config = dict(
    rope_theta=295000.0,
    parallel_block=False,
    init_std_qkv=0.033,
    optimizer='muon_variant',
    decay_shape='linear',
    batch_tokens=[16384, 32768, 49152],
    max_steps=13306,
)
Each number is 200 + 40 x the weight over the matrix's rms, rounded and kept within 0 to 999. Layers, rows and columns count from 0.

# layer 8 MLP down, 384x1024, rms 0.0924, rows 0-213, columns 384-415
196,215,216,198,249,241,223,272,192,278,215,160,223,180,275,234,248,122,192,180,258,202,185,184,197,120,193,245,194,230,233,176
394,212,208,247,113,186,282,66,190,203,141,215,175,217,164,205,269,187,164,126,193,164,285,225,171,261,167,161,204,238,199,215
227,336,234,202,124,138,204,244,246,261,174,219,198,206,217,244,287,212,165,211,225,209,223,193,199,254,229,177,184,254,172,234
270,164,133,248,222,266,182,237,192,251,180,156,173,171,154,205,166,203,256,110,152,217,194,177,173,175,205,211,229,233,170,173
197,210,141,226,257,190,201,172,188,172,202,239,193,249,182,191,164,235,161,196,208,231,185,232,197,178,158,192,219,165,237,207
214,209,251,226,212,236,216,151,201,220,257,177,178,197,228,133,146,220,299,210,240,200,247,183,255,140,181,173,242,229,276,231
139,205,244,151,242,250,262,122,218,211,199,192,138,194,215,201,152,135,159,208,171,170,184,181,225,206,194,170,210,186,256,177
267,277,155,205,241,198,243,191,176,226,176,149,210,201,202,202,218,130,241,271,249,230,154,164,182,210,204,185,208,211,177,184
231,183,200,237,169,140,241,221,171,229,142,202,187,215,259,253,210,175,219,186,201,215,223,184,217,226,189,217,206,240,165,146
165,280,243,149,216,242,161,260,225,240,191,161,168,240,231,187,222,172,216,284,134,216,206,221,248,286,225,208,219,150,219,208
297,172,248,206,135,218,257,243,130,178,135,233,185,260,188,243,190,171,263,218,237,194,205,181,177,216,239,196,212,262,214,189
248,187,284,221,246,214,236,130,252,169,169,183,230,163,218,252,176,199,146,242,200,243,156,202,189,233,172,173,167,162,172,188
213,200,216,210,190,219,150,198,147,170,190,196,231,304,168,137,156,207,175,142,201,167,192,138,210,172,162,238,274,211,193,195
275,189,208,290,135,225,164,272,157,206,227,218,156,243,164,163,213,199,219,223,80,229,129,219,156,172,99,92,252,272,176,225
227,224,176,195,197,188,229,198,243,207,167,197,193,191,203,240,229,248,175,223,245,224,209,158,217,251,201,187,249,189,183,150
203,222,333,194,147,221,173,211,186,227,172,229,191,167,191,201,183,249,156,168,216,109,239,202,180,184,259,170,115,225,184,187
150,229,128,184,231,211,209,200,214,227,211,151,141,173,296,237,198,250,162,231,188,196,160,215,160,208,157,227,219,224,112,221
208,242,205,167,161,199,205,186,221,230,206,273,171,226,262,159,185,267,159,214,180,201,183,155,125,245,197,189,230,215,189,168
171,167,164,232,231,220,197,223,163,237,162,206,180,204,191,138,200,202,181,179,186,305,257,248,142,146,179,272,181,271,154,197
152,179,184,280,190,241,253,181,140,140,128,185,223,194,263,192,211,257,194,165,236,92,209,200,242,211,264,184,251,157,244,130
150,240,258,132,203,250,197,242,190,194,197,277,157,249,188,162,227,205,178,217,273,145,169,143,228,210,275,216,281,248,195,202
195,212,225,189,276,197,194,164,190,110,264,228,131,178,239,194,139,191,235,210,196,197,187,179,211,237,218,243,156,195,201,234
265,218,235,286,154,221,261,194,230,178,244,207,265,223,222,219,203,191,246,202,181,237,185,178,166,160,190,186,206,249,191,174
206,195,220,168,216,266,174,186,144,153,229,175,160,247,162,194,190,184,253,227,172,221,156,229,199,194,199,205,174,168,233,169
195,223,216,220,244,192,138,187,136,241,277,252,246,221,207,199,220,167,133,192,200,242,239,255,196,177,214,145,231,179,183,241
183,183,169,250,170,193,148,256,263,194,209,239,226,204,236,151,217,195,196,243,237,219,192,180,183,208,271,221,199,161,177,212
132,183,253,131,214,191,183,165,156,194,219,143,172,162,223,239,146,168,184,172,232,246,218,148,193,216,225,173,253,177,236,206
242,172,175,169,239,179,226,184,212,253,108,204,252,282,228,195,240,145,192,195,200,115,152,151,211,230,233,219,205,184,211,159
164,273,234,219,136,186,238,185,153,219,191,224,205,229,131,144,180,222,182,246,199,209,246,174,197,220,180,203,262,201,95,159
235,190,144,195,165,178,265,239,179,182,169,271,239,203,226,181,216,210,187,254,206,76,265,275,224,172,166,259,199,253,196,203
223,208,126,182,254,216,222,209,288,208,275,170,238,152,111,177,208,203,200,215,190,257,230,213,206,168,237,116,196,196,242,215
211,176,176,213,158,118,236,231,180,224,223,225,229,227,203,211,197,204,187,219,186,231,107,195,191,257,193,196,247,150,203,121
227,256,165,94,155,203,149,228,228,284,205,267,161,240,290,216,213,219,225,155,191,213,253,214,182,291,171,183,170,146,196,135
160,152,244,214,154,270,154,189,251,204,197,146,194,161,281,190,225,155,284,247,264,229,317,157,189,228,193,204,190,160,257,209
183,269,137,166,158,243,196,215,161,239,220,273,200,169,205,245,307,230,204,154,188,194,159,219,220,218,133,124,165,188,136,223
228,229,224,123,201,203,223,205,151,212,172,212,226,234,245,155,163,188,233,171,189,114,260,180,207,232,243,169,247,297,232,220
158,199,237,195,231,203,184,249,187,212,215,190,102,212,201,269,162,239,191,206,246,168,238,219,183,273,181,125,171,221,198,282
175,121,199,259,155,145,174,225,293,202,148,240,134,225,188,172,184,138,195,218,173,127,199,197,162,196,164,164,256,214,298,246
217,180,181,216,179,189,238,115,210,215,228,141,298,212,201,219,222,158,198,183,219,242,160,170,177,213,169,218,254,200,260,250
213,142,258,103,235,194,127,161,196,189,166,191,182,202,206,222,273,176,262,163,262,217,251,183,162,237,229,233,178,250,170,228
163,180,282,138,197,194,219,191,181,178,133,195,147,192,72,221,136,203,125,232,163,170,205,187,214,284,243,236,201,204,178,165
222,204,231,210,233,238,155,244,221,225,224,177,227,200,306,250,147,219,218,174,210,186,178,120,224,209,228,265,179,189,216,222
115,150,196,261,235,176,191,194,143,181,238,206,246,220,206,207,157,183,216,139,215,228,192,178,203,187,183,199,176,222,165,216
163,183,182,200,213,217,230,190,155,235,206,128,214,225,237,265,241,221,221,222,189,186,259,148,175,183,233,180,168,162,236,195
255,228,193,195,158,263,163,186,116,188,204,161,153,141,281,229,160,160,167,187,232,174,248,104,226,185,163,140,152,169,159,293
201,258,213,184,249,241,216,189,238,240,231,179,180,168,197,211,219,188,182,185,155,174,260,223,231,265,260,144,210,186,176,244
177,221,167,241,212,275,175,176,186,242,265,209,200,178,207,143,225,240,160,197,247,95,168,227,168,205,184,220,187,232,313,209
166,200,256,184,198,221,174,176,173,225,240,245,159,121,220,172,112,199,156,214,187,237,200,265,183,191,173,202,234,198,253,153
153,175,226,195,137,84,199,130,178,208,165,223,146,138,266,197,172,190,162,196,217,272,205,212,199,215,223,203,138,213,205,203
146,266,253,212,159,230,146,202,186,210,258,171,236,307,209,177,230,242,148,169,232,178,200,248,195,232,177,197,177,236,162,135
185,204,257,238,213,148,207,196,162,129,222,248,291,188,186,219,227,164,160,269,173,206,238,251,196,242,190,176,228,211,206,175
210,249,180,221,233,226,217,209,206,215,226,224,193,235,215,222,213,208,227,164,251,282,182,217,166,154,137,194,220,236,173,191
159,194,171,191,184,177,226,171,223,182,244,191,279,214,202,220,140,201,190,190,212,141,205,212,179,203,179,149,259,134,168,150
144,189,100,287,216,179,222,157,206,156,249,208,253,174,138,159,168,252,186,224,186,195,233,160,106,180,233,150,254,146,149,185
140,173,190,216,166,216,226,190,220,204,215,253,233,192,198,244,198,284,191,238,286,156,150,157,170,193,165,115,112,210,182,193
215,215,248,162,180,246,160,97,199,199,113,168,214,229,153,205,204,187,217,237,120,152,220,153,235,184,200,226,200,191,171,189
185,246,271,227,154,150,219,168,224,168,172,130,110,175,159,183,222,206,215,205,158,227,271,198,206,173,236,147,195,169,216,191
180,239,196,173,260,250,197,192,263,206,191,151,142,216,215,178,206,114,160,149,196,216,178,219,254,229,199,245,197,253,194,144
164,228,204,215,179,263,251,208,243,240,182,173,194,183,200,172,276,256,199,152,81,153,151,188,173,188,214,162,250,196,261,270
171,222,156,210,205,180,245,147,224,219,177,211,188,173,226,117,204,223,197,256,243,200,178,164,173,186,200,248,143,251,238,232
253,136,181,237,166,298,220,209,152,113,213,236,253,203,213,221,155,157,185,224,214,238,194,197,233,220,196,174,197,203,246,137
189,182,195,243,201,136,275,193,173,252,213,163,190,193,215,165,233,146,188,194,200,201,228,214,158,206,174,160,161,243,237,150
173,229,187,235,197,277,235,236,277,173,227,219,184,202,204,232,204,146,230,207,232,204,109,157,146,242,214,265,251,179,202,252
264,234,122,152,180,177,239,229,221,118,226,200,259,258,157,254,240,196,203,166,129,207,216,244,176,156,180,170,254,266,246,222
252,227,192,179,133,223,187,275,240,187,190,200,186,149,236,279,247,224,220,214,160,186,183,227,231,206,215,168,213,173,229,211
233,190,246,147,192,174,164,157,193,294,172,165,273,194,166,195,240,182,202,175,252,229,189,252,105,217,208,181,129,178,195,271
173,178,176,167,225,169,198,281,200,183,224,291,199,183,215,259,180,182,190,189,217,193,116,251,181,211,242,240,173,259,253,199
223,224,203,190,195,231,227,220,138,220,223,166,291,168,236,251,168,190,221,180,248,137,205,275,237,152,186,146,152,199,215,193
167,228,304,189,154,135,261,246,113,226,258,238,205,228,178,190,185,171,177,230,186,182,159,161,194,234,241,253,167,185,194,207
183,109,122,171,237,158,246,170,232,190,307,226,224,197,183,238,209,205,197,227,216,230,212,283,129,235,171,190,277,223,115,173
105,101,208,177,155,229,232,202,220,281,249,166,173,255,147,134,225,224,183,233,194,264,248,205,157,198,254,251,146,125,241,181
151,207,165,218,222,206,210,177,179,167,178,216,173,247,175,168,176,217,238,123,250,217,280,225,217,177,117,173,182,199,158,186
246,180,223,229,214,271,267,196,219,188,275,238,228,209,155,183,118,175,227,194,221,231,223,178,266,163,208,216,280,190,161,222
174,156,179,200,249,214,194,240,235,242,189,161,242,211,206,219,200,180,165,160,304,144,217,199,127,226,237,199,280,163,237,191
212,130,205,184,191,143,203,193,184,242,201,202,228,167,177,248,188,104,223,169,215,244,192,167,219,160,207,217,153,207,212,165
228,231,201,178,152,283,119,194,201,214,176,263,207,269,142,215,110,156,140,233,208,241,236,229,200,244,181,242,203,257,207,207
232,227,179,199,228,179,224,217,179,178,211,234,195,233,204,230,195,210,181,214,122,183,211,214,169,209,204,196,203,178,241,175
225,247,157,98,83,214,126,119,195,207,142,224,167,210,138,213,186,162,154,164,203,157,141,175,205,282,165,242,168,258,229,212
197,237,157,204,167,193,201,168,248,205,179,244,188,204,182,155,155,248,181,231,134,238,161,244,180,161,202,144,125,219,226,277
129,116,197,207,120,222,164,242,146,189,257,175,228,259,157,194,150,91,256,222,207,156,179,261,222,209,280,240,272,230,170,217
177,213,159,151,196,230,268,215,218,182,280,159,211,277,218,219,251,198,146,255,132,236,182,162,193,146,173,174,144,182,146,145
158,124,229,247,223,214,193,195,188,220,291,204,204,168,252,232,168,242,140,232,217,117,176,178,229,160,172,192,131,141,294,172
192,241,198,177,162,161,260,217,164,179,240,199,136,183,213,190,224,223,163,159,217,180,193,191,292,222,222,223,191,220,240,190
159,176,141,106,307,153,184,209,225,177,191,182,159,240,285,247,232,204,214,204,173,163,183,197,177,194,221,272,241,255,217,215
212,217,142,208,213,212,211,230,202,250,182,223,260,205,238,207,235,166,262,191,227,176,200,140,243,214,243,181,249,169,158,254
233,75,114,130,246,186,225,202,162,189,189,172,118,241,227,214,264,234,214,172,252,215,209,184,185,235,251,220,215,208,158,249
184,189,247,143,185,164,208,270,229,150,129,194,199,125,236,226,159,175,274,237,155,237,254,102,143,193,205,225,155,198,220,112
260,189,163,189,162,147,232,130,212,180,249,250,182,243,228,202,174,144,159,238,208,190,203,282,221,159,177,222,224,176,210,227
221,160,167,187,276,222,174,233,225,160,257,269,234,205,146,207,204,286,266,157,154,216,225,218,211,190,187,158,172,274,180,248
214,259,246,153,191,186,194,205,275,165,231,153,193,193,190,208,103,191,218,169,143,293,280,233,158,232,199,235,224,251,161,242
191,112,177,216,216,176,233,205,207,193,265,146,195,213,130,253,181,259,148,243,136,229,218,167,171,187,216,219,195,219,250,181
220,273,262,205,244,232,249,228,134,290,176,222,195,254,270,214,213,243,248,187,195,210,213,171,249,294,195,210,211,234,179,181
192,251,218,227,270,166,162,133,207,237,161,206,218,195,199,249,223,146,233,152,213,175,117,172,175,202,230,220,218,140,239,178
184,188,165,197,163,199,130,260,241,138,209,162,192,202,146,152,252,235,223,169,245,207,185,148,184,179,177,250,255,220,131,107
186,201,183,161,183,165,214,144,188,220,167,267,232,245,105,175,233,190,213,200,271,201,182,196,241,204,148,216,174,134,230,163
164,168,180,281,238,209,181,282,175,171,188,255,192,219,254,213,194,258,208,194,192,171,302,181,220,209,217,216,199,301,232,186
216,222,163,217,259,200,165,192,226,147,141,189,216,169,220,211,235,172,184,131,145,221,219,120,229,168,265,222,189,190,192,223
231,189,168,228,264,176,248,160,151,220,235,267,244,170,146,236,209,201,172,200,192,235,186,223,256,143,209,177,148,236,223,204
252,193,246,184,113,190,264,170,246,264,143,157,155,159,150,202,217,128,246,147,174,224,231,138,167,211,263,272,220,167,208,284
160,227,150,195,285,252,138,224,154,226,246,277,152,188,243,174,175,189,207,222,206,234,229,180,259,206,112,245,237,201,224,224
200,183,180,158,254,225,185,225,231,203,230,254,208,212,146,206,196,213,172,206,242,191,248,144,168,117,202,187,185,242,184,196
184,204,159,119,136,170,209,138,185,247,234,122,171,205,211,231,196,193,217,219,192,232,135,228,112,225,217,209,272,213,186,227
231,217,252,168,180,232,200,181,220,224,215,208,182,226,195,301,222,237,166,210,285,215,148,192,155,244,120,252,241,129,156,271
195,165,158,231,182,189,152,193,222,137,266,146,175,225,201,218,249,203,222,237,212,233,194,241,209,219,248,206,193,280,260,196
265,209,136,177,199,195,200,189,182,200,165,237,261,189,213,194,229,260,156,207,240,205,167,152,238,251,147,246,238,253,167,244
142,152,175,220,233,266,135,316,250,212,199,130,250,117,196,151,222,200,111,245,240,171,176,158,233,212,201,235,87,223,181,222
222,226,236,271,183,234,120,222,171,248,270,143,157,250,127,248,231,261,194,178,180,127,195,206,211,197,246,238,220,197,198,170
180,173,167,222,218,228,212,93,141,234,160,161,240,169,192,235,178,159,179,236,170,260,239,241,218,194,157,203,234,179,194,194
206,150,205,250,235,238,126,150,289,219,185,228,202,190,124,211,188,200,157,104,240,248,142,232,162,198,246,243,217,159,156,182
135,179,313,262,215,283,198,115,202,203,213,245,163,226,198,189,262,190,186,270,158,103,222,180,218,184,172,179,220,214,155,202
234,108,246,183,155,180,215,215,221,170,235,225,252,206,259,253,252,249,140,223,153,179,166,184,203,200,194,118,206,225,226,156
193,190,243,210,181,206,161,264,215,219,182,192,216,199,205,152,212,149,171,211,230,210,172,210,135,133,215,183,238,228,270,274
228,204,206,195,215,193,175,216,211,186,232,297,187,216,224,197,205,145,157,232,277,211,225,140,260,260,219,194,232,186,206,215
238,188,162,227,232,274,231,132,251,123,276,253,165,195,203,152,180,229,108,132,204,214,257,190,244,207,218,207,188,200,198,252
249,153,217,259,208,153,169,167,229,204,240,245,170,236,205,272,194,162,206,199,193,219,214,261,162,245,182,208,175,208,238,188
172,220,275,249,257,162,129,164,145,222,230,237,228,267,153,204,188,206,238,205,181,207,156,262,229,191,210,277,192,224,219,162
246,415,164,209,266,242,256,428,307,228,78,314,65,169,218,164,249,205,242,70,246,303,402,251,94,206,183,176,30,203,315,139
281,206,193,226,180,212,121,147,232,133,206,201,220,184,196,128,177,157,206,220,245,183,240,294,252,185,231,195,165,205,161,243
198,209,220,229,169,239,201,152,158,304,190,253,222,230,246,158,210,184,207,253,264,92,213,161,193,211,181,184,157,259,186,150
192,211,305,242,171,225,180,157,269,162,160,222,235,246,207,235,183,182,227,213,234,183,167,196,158,209,213,300,200,107,244,165
248,292,144,182,172,216,128,230,264,288,261,189,196,138,294,161,188,265,233,172,232,173,178,193,224,184,251,184,272,180,199,174
175,201,164,167,182,158,194,202,227,222,195,281,195,182,235,181,226,249,102,214,231,191,223,207,153,222,231,162,333,177,225,258
234,240,219,285,114,173,203,191,106,230,147,198,206,204,219,171,212,234,203,268,213,148,166,233,166,229,114,237,274,240,193,228
209,139,207,211,177,193,173,243,200,281,147,204,183,169,232,204,253,260,192,195,202,129,163,259,248,217,160,253,128,169,211,212
148,153,161,148,207,227,205,196,184,184,220,212,205,262,190,205,198,221,165,210,217,228,204,185,219,185,225,193,171,198,249,277
164,150,238,132,225,249,209,154,197,249,191,189,145,191,202,184,209,247,184,207,181,176,225,191,268,271,150,163,192,232,296,206
193,238,269,224,226,191,193,186,188,219,235,245,218,211,174,265,220,104,194,154,166,237,284,186,140,213,182,126,155,233,99,202
188,148,138,184,118,195,156,215,172,249,185,162,230,196,161,139,192,159,199,184,184,183,253,195,217,203,173,185,187,216,236,229
143,195,102,258,175,140,69,179,272,364,232,192,188,209,158,215,200,203,231,191,253,231,173,181,168,182,251,231,224,178,225,198
210,214,207,267,179,155,237,243,146,123,159,262,245,193,188,170,205,188,232,223,207,171,270,206,225,190,163,109,179,215,159,222
214,204,135,230,166,204,161,143,260,268,239,169,200,217,215,177,216,227,172,228,221,228,244,140,229,232,229,288,223,246,199,219
180,285,247,271,253,232,146,250,231,230,186,175,203,228,227,216,171,180,99,206,219,267,219,203,227,157,218,238,141,258,186,168
165,168,153,190,245,157,176,137,188,138,167,191,121,199,204,210,228,240,177,189,291,251,146,211,126,225,199,189,182,198,179,253
174,130,147,159,155,181,227,138,239,232,183,199,230,168,179,213,170,173,159,208,152,200,233,166,187,168,212,88,243,143,176,136
105,210,208,180,248,162,185,200,170,138,142,179,226,189,101,234,202,184,212,206,180,260,107,212,201,158,214,176,248,253,213,219
246,193,183,217,212,227,193,139,171,246,173,135,243,156,184,251,174,170,195,135,228,173,153,226,257,204,176,217,224,301,214,170
180,165,228,173,160,220,150,192,211,189,207,198,187,191,188,133,162,167,192,208,195,108,189,134,172,213,220,175,197,165,228,141
179,203,209,246,223,198,137,188,181,199,154,186,174,242,192,257,175,191,206,249,216,188,174,172,184,191,184,177,122,230,243,195
147,180,151,206,190,210,164,197,204,205,235,138,201,198,190,238,150,138,150,202,176,191,222,224,208,242,171,229,142,220,175,208
212,201,205,181,273,169,275,164,219,217,212,124,220,223,213,211,190,212,218,212,174,232,205,175,168,162,194,156,219,194,181,221
209,224,229,148,281,171,140,155,218,192,215,131,187,182,276,182,253,208,188,221,189,308,176,100,140,187,171,219,244,211,282,81
253,169,191,189,194,187,182,178,127,169,207,205,179,286,269,142,165,178,227,150,158,173,192,269,217,188,169,191,256,122,265,216
278,258,169,259,155,193,188,226,239,194,214,146,228,180,190,183,248,258,199,253,145,175,196,191,197,152,250,229,168,214,271,273
174,200,178,229,218,209,209,186,171,170,173,176,227,178,226,112,213,216,261,214,248,198,173,174,231,293,192,258,184,213,247,205
183,215,176,308,152,165,101,209,205,178,197,176,180,180,250,267,246,228,154,186,166,247,208,240,190,247,215,181,202,203,188,211
212,172,196,177,202,189,167,237,232,206,179,156,204,237,210,201,208,171,217,198,247,264,179,208,146,281,151,156,212,179,199,225
222,155,208,271,181,205,190,214,252,243,191,227,227,208,137,209,187,113,167,210,236,240,241,199,182,218,138,277,196,222,182,237
246,223,225,170,238,275,211,205,167,229,174,205,119,204,131,246,272,148,203,178,214,170,231,204,201,203,177,190,221,134,215,169
254,179,211,172,187,72,233,233,119,172,252,231,260,209,180,239,167,240,218,198,201,248,176,185,184,229,196,228,265,193,196,214
158,207,251,138,261,163,197,196,148,140,261,270,152,269,124,225,176,141,255,229,172,287,127,215,236,161,220,127,190,174,194,187
222,125,227,174,280,273,217,217,254,191,253,187,224,205,209,164,187,174,230,237,256,265,134,162,210,206,245,242,254,213,169,196
248,195,224,167,254,230,196,184,200,143,213,182,131,185,277,243,253,225,214,201,242,212,216,221,118,181,162,297,214,211,185,230
180,150,104,197,135,207,250,301,225,214,241,217,252,163,244,173,197,184,193,167,175,140,192,245,198,244,196,162,237,84,156,194
191,217,184,202,246,237,247,221,153,205,186,164,127,189,238,221,177,148,231,187,147,82,186,211,203,146,188,272,240,254,140,194
238,306,218,197,170,228,202,169,278,197,140,225,186,217,113,259,239,216,204,181,171,187,223,223,288,118,192,205,107,213,232,196
202,198,224,206,193,176,209,223,251,181,210,244,177,271,194,190,246,105,179,112,212,236,178,173,192,194,211,170,215,186,185,167
259,214,181,206,217,229,228,245,188,203,157,184,215,183,245,259,208,219,226,210,163,194,164,122,231,243,232,211,156,208,250,185
152,220,217,112,223,218,190,173,255,202,204,193,187,166,255,224,180,151,186,250,213,186,165,173,170,189,122,243,176,173,246,195
209,171,151,160,164,192,262,184,129,217,200,123,191,261,217,180,213,186,171,191,184,265,184,235,191,196,218,264,249,153,206,255
192,206,252,167,224,225,222,206,203,198,211,136,161,198,138,150,167,151,149,246,153,246,159,168,168,214,206,179,178,151,248,201
217,204,218,141,210,192,284,210,203,231,133,211,318,215,279,162,188,206,150,113,163,317,213,169,213,177,230,202,232,202,259,183
153,168,220,244,156,210,152,191,240,177,218,151,203,228,210,230,242,166,200,205,214,132,230,248,253,132,184,144,162,108,182,273
242,154,138,182,173,217,202,303,126,258,252,204,324,250,176,184,149,243,238,169,172,189,265,167,214,240,171,170,253,108,263,187
179,235,203,222,217,189,234,246,260,239,207,174,213,169,172,226,185,178,173,174,269,271,140,223,240,202,225,216,232,227,237,183
159,253,208,192,227,178,227,236,155,356,116,157,134,149,199,210,152,173,153,188,170,193,253,203,196,158,204,197,258,204,220,233
199,133,197,179,236,272,179,166,92,193,197,142,263,189,174,247,168,194,243,218,174,233,126,181,180,182,219,183,247,211,183,180
195,132,208,197,168,188,243,258,203,225,211,187,129,196,257,183,206,186,243,244,227,198,172,232,181,172,171,226,189,211,252,193
106,224,241,190,220,226,134,189,187,182,222,196,225,187,138,220,164,165,238,179,177,138,228,266,190,121,243,247,249,151,250,194
201,152,239,187,192,222,212,176,154,155,244,155,205,269,194,153,237,172,236,181,137,237,170,192,167,223,222,191,135,106,209,201
214,183,172,240,206,162,246,246,207,131,297,192,179,200,264,196,145,151,167,233,267,211,202,194,172,211,143,163,240,192,243,195
206,213,270,226,202,167,160,141,211,181,197,228,221,168,256,171,185,228,229,187,224,199,252,247,142,139,152,164,233,246,216,157
182,248,249,135,197,123,134,183,179,230,229,197,201,193,142,240,209,135,229,207,209,231,212,192,149,255,252,226,206,309,167,221
229,288,264,125,207,203,198,147,233,234,186,237,235,268,252,190,179,234,262,165,276,163,242,208,213,313,233,212,185,247,121,165
178,195,191,176,191,228,152,310,172,250,184,219,268,219,279,236,264,231,260,273,206,125,251,274,174,239,190,169,139,207,158,202
207,167,205,191,198,159,239,201,226,232,142,205,260,215,167,230,194,179,206,164,177,212,207,225,181,161,185,180,187,237,131,171
184,216,206,213,202,226,248,191,172,173,233,206,219,125,188,176,263,125,189,129,126,224,158,235,106,266,173,248,188,179,218,205
164,223,177,248,229,203,198,290,148,132,201,135,212,217,286,211,128,153,246,213,156,184,235,211,239,178,167,148,116,237,222,180
243,322,119,235,156,124,153,172,209,220,225,188,171,151,176,192,195,219,167,214,205,167,200,247,262,208,227,163,199,230,198,183
225,197,148,166,187,221,195,214,273,175,194,135,255,223,234,224,232,185,227,219,213,142,174,187,152,262,215,227,135,115,206,262
230,174,237,162,255,186,185,203,185,200,247,204,241,191,232,94,174,172,257,259,210,199,248,229,237,219,133,178,140,184,180,202
200,283,139,239,243,219,295,254,181,128,165,232,215,229,178,199,189,188,235,241,160,224,186,265,155,215,205,213,258,129,200,254
162,218,192,156,177,200,237,178,136,170,172,228,173,221,219,217,175,166,194,244,160,259,277,192,218,183,225,237,304,190,232,233
234,213,254,240,227,217,215,198,156,236,218,211,240,200,199,197,224,251,200,187,204,243,166,196,222,200,210,174,162,220,194,216
203,238,210,203,137,147,224,199,203,192,212,265,213,146,191,177,139,180,208,169,224,112,211,249,173,174,210,175,201,191,201,228
256,156,242,189,232,232,266,240,210,175,227,175,114,162,204,219,177,191,175,182,187,187,246,124,184,196,193,247,129,215,204,200
226,109,178,155,233,144,212,268,191,287,267,225,211,175,139,254,292,197,183,164,226,258,210,123,227,249,113,232,160,227,229,222
211,180,206,145,278,267,225,164,191,174,253,274,200,112,212,164,265,215,224,156,185,190,215,178,232,193,216,249,163,218,185,203
223,252,185,166,262,247,112,210,284,177,182,156,198,210,175,144,215,179,174,155,112,183,127,219,200,237,211,194,245,203,133,204
209,156,120,188,275,143,248,213,201,210,188,205,237,184,133,220,230,222,215,173,157,146,228,99,200,187,200,215,243,129,143,203
244,265,258,150,214,199,297,184,281,243,207,150,149,214,179,195,179,205,189,213,169,171,134,236,124,261,216,251,218,198,253,231
197,244,208,191,207,193,170,223,158,144,252,217,179,185,278,173,230,181,175,190,219,221,249,178,282,171,241,190,185,224,225,150
188,187,194,164,158,174,193,67,220,222,179,292,188,211,287,202,194,255,126,187,183,161,165,281,149,231,167,175,136,183,249,195
225,129,229,217,216,216,251,195,224,186,195,182,158,173,218,200,175,131,231,168,229,221,183,241,228,262,265,182,220,222,216,197
197,208,288,144,131,223,264,174,244,275,215,162,211,199,261,205,191,271,194,122,168,185,172,261,250,181,221,209,113,148,161,183
178,174,211,267,167,182,223,117,198,155,220,143,225,166,242,173,151,173,154,189,144,229,208,194,190,174,246,248,165,218,222,261
232,253,253,225,228,163,202,291,198,112,225,160,189,120,257,215,199,166,191,226,227,193,127,263,145,225,212,268,196,211,239,165
221,182,281,260,165,271,252,219,228,316,202,190,223,244,168,234,181,218,208,187,125,197,231,116,213,189,214,199,208,162,241,238
199,205,124,109,197,197,228,225,196,170,208,250,159,211,201,184,207,166,119,225,202,281,164,188,210,182,221,175,165,237,135,223
222,231,214,218,196,205,206,117,175,160,201,180,242,190,234,187,199,157,227,211,209,159,206,165,224,188,231,243,189,180,196,224
279,153,180,192,196,209,199,198,290,251,144,242,201,206,202,216,134,195,198,241,244,163,265,254,238,178,190,182,123,246,212,167
194,191,182,267,196,248,185,235,206,235,238,163,213,202,166,168,148,214,242,217,286,175,160,196,183,129,253,167,214,186,172,158
229,183,241,209,301,259,269,107,201,155,227,220,191,207,230,206,181,167,192,117,281,250,187,229,220,199,199,217,259,203,210,226
170,219,100,258,260,211,245,155,237,149,178,144,267,129,236,213,140,203,187,238,131,216,220,209,162,241,180,212,224,162,201,187
190,119,132,209,131,185,227,194,170,227,145,223,197,228,229,270,189,204,189,152,125,190,137,225,222,233,232,208,237,263,226,179
158,211,189,254,285,208,218,179,180,244,161,180,164,167,247,186,215,162,190,195,247,182,221,171,200,227,219,218,177,179,173,189
259,240,234,195,148,215,210,239,217,210,227,226,170,234,219,178,225,254,177,212,139,178,141,209,284,152,152,217,220,260,252,147
172,227,212,166,202,177,240,326,216,248,207,202,206,247,160,133,207,227,241,253,279,173,234,194,191,232,239,217,219,267,140,203
209,222,153,215,138,206,129,273,194,155,234,211,170,195,165,171,205,222,188,252,220,158,182,99,291,167,250,190,239,175,107,271
160,166,252,195,292,224,196,143,182,264,172,239,137,220,156,227,158,222,239,209,169,190,196,213,210,206,211,248,187,228,181,143
183,179,263,210,237,239,220,172,148,287,215,148,159,165,165,305,129,195,202,217,203,218,189,240,205,232,167,213,219,155,159,162
288,232,253,146,164,193,197,224,201,189,195,220,159,223,235,155,148,168,206,243,192,207,192,180,174,199,171,214,168,176,240,135
181,180,159,169,204,240,235,220,216,174,203,233,231,240,243,158,140,203,270,250,227,168,214,173,191,280,218,299,182,175,182,234
186,292,250,183,158,246,206,223,179,152,145,252,228,228,158,182,200,169,203,213,249,245,141,128,111,135,165,227,124,180,241,163
259,171,126,162,149,225,178,159,198,219,200,168,230,199,194,246,176,244,190,224,184,142,275,179,197,138,265,248,200,152,125,305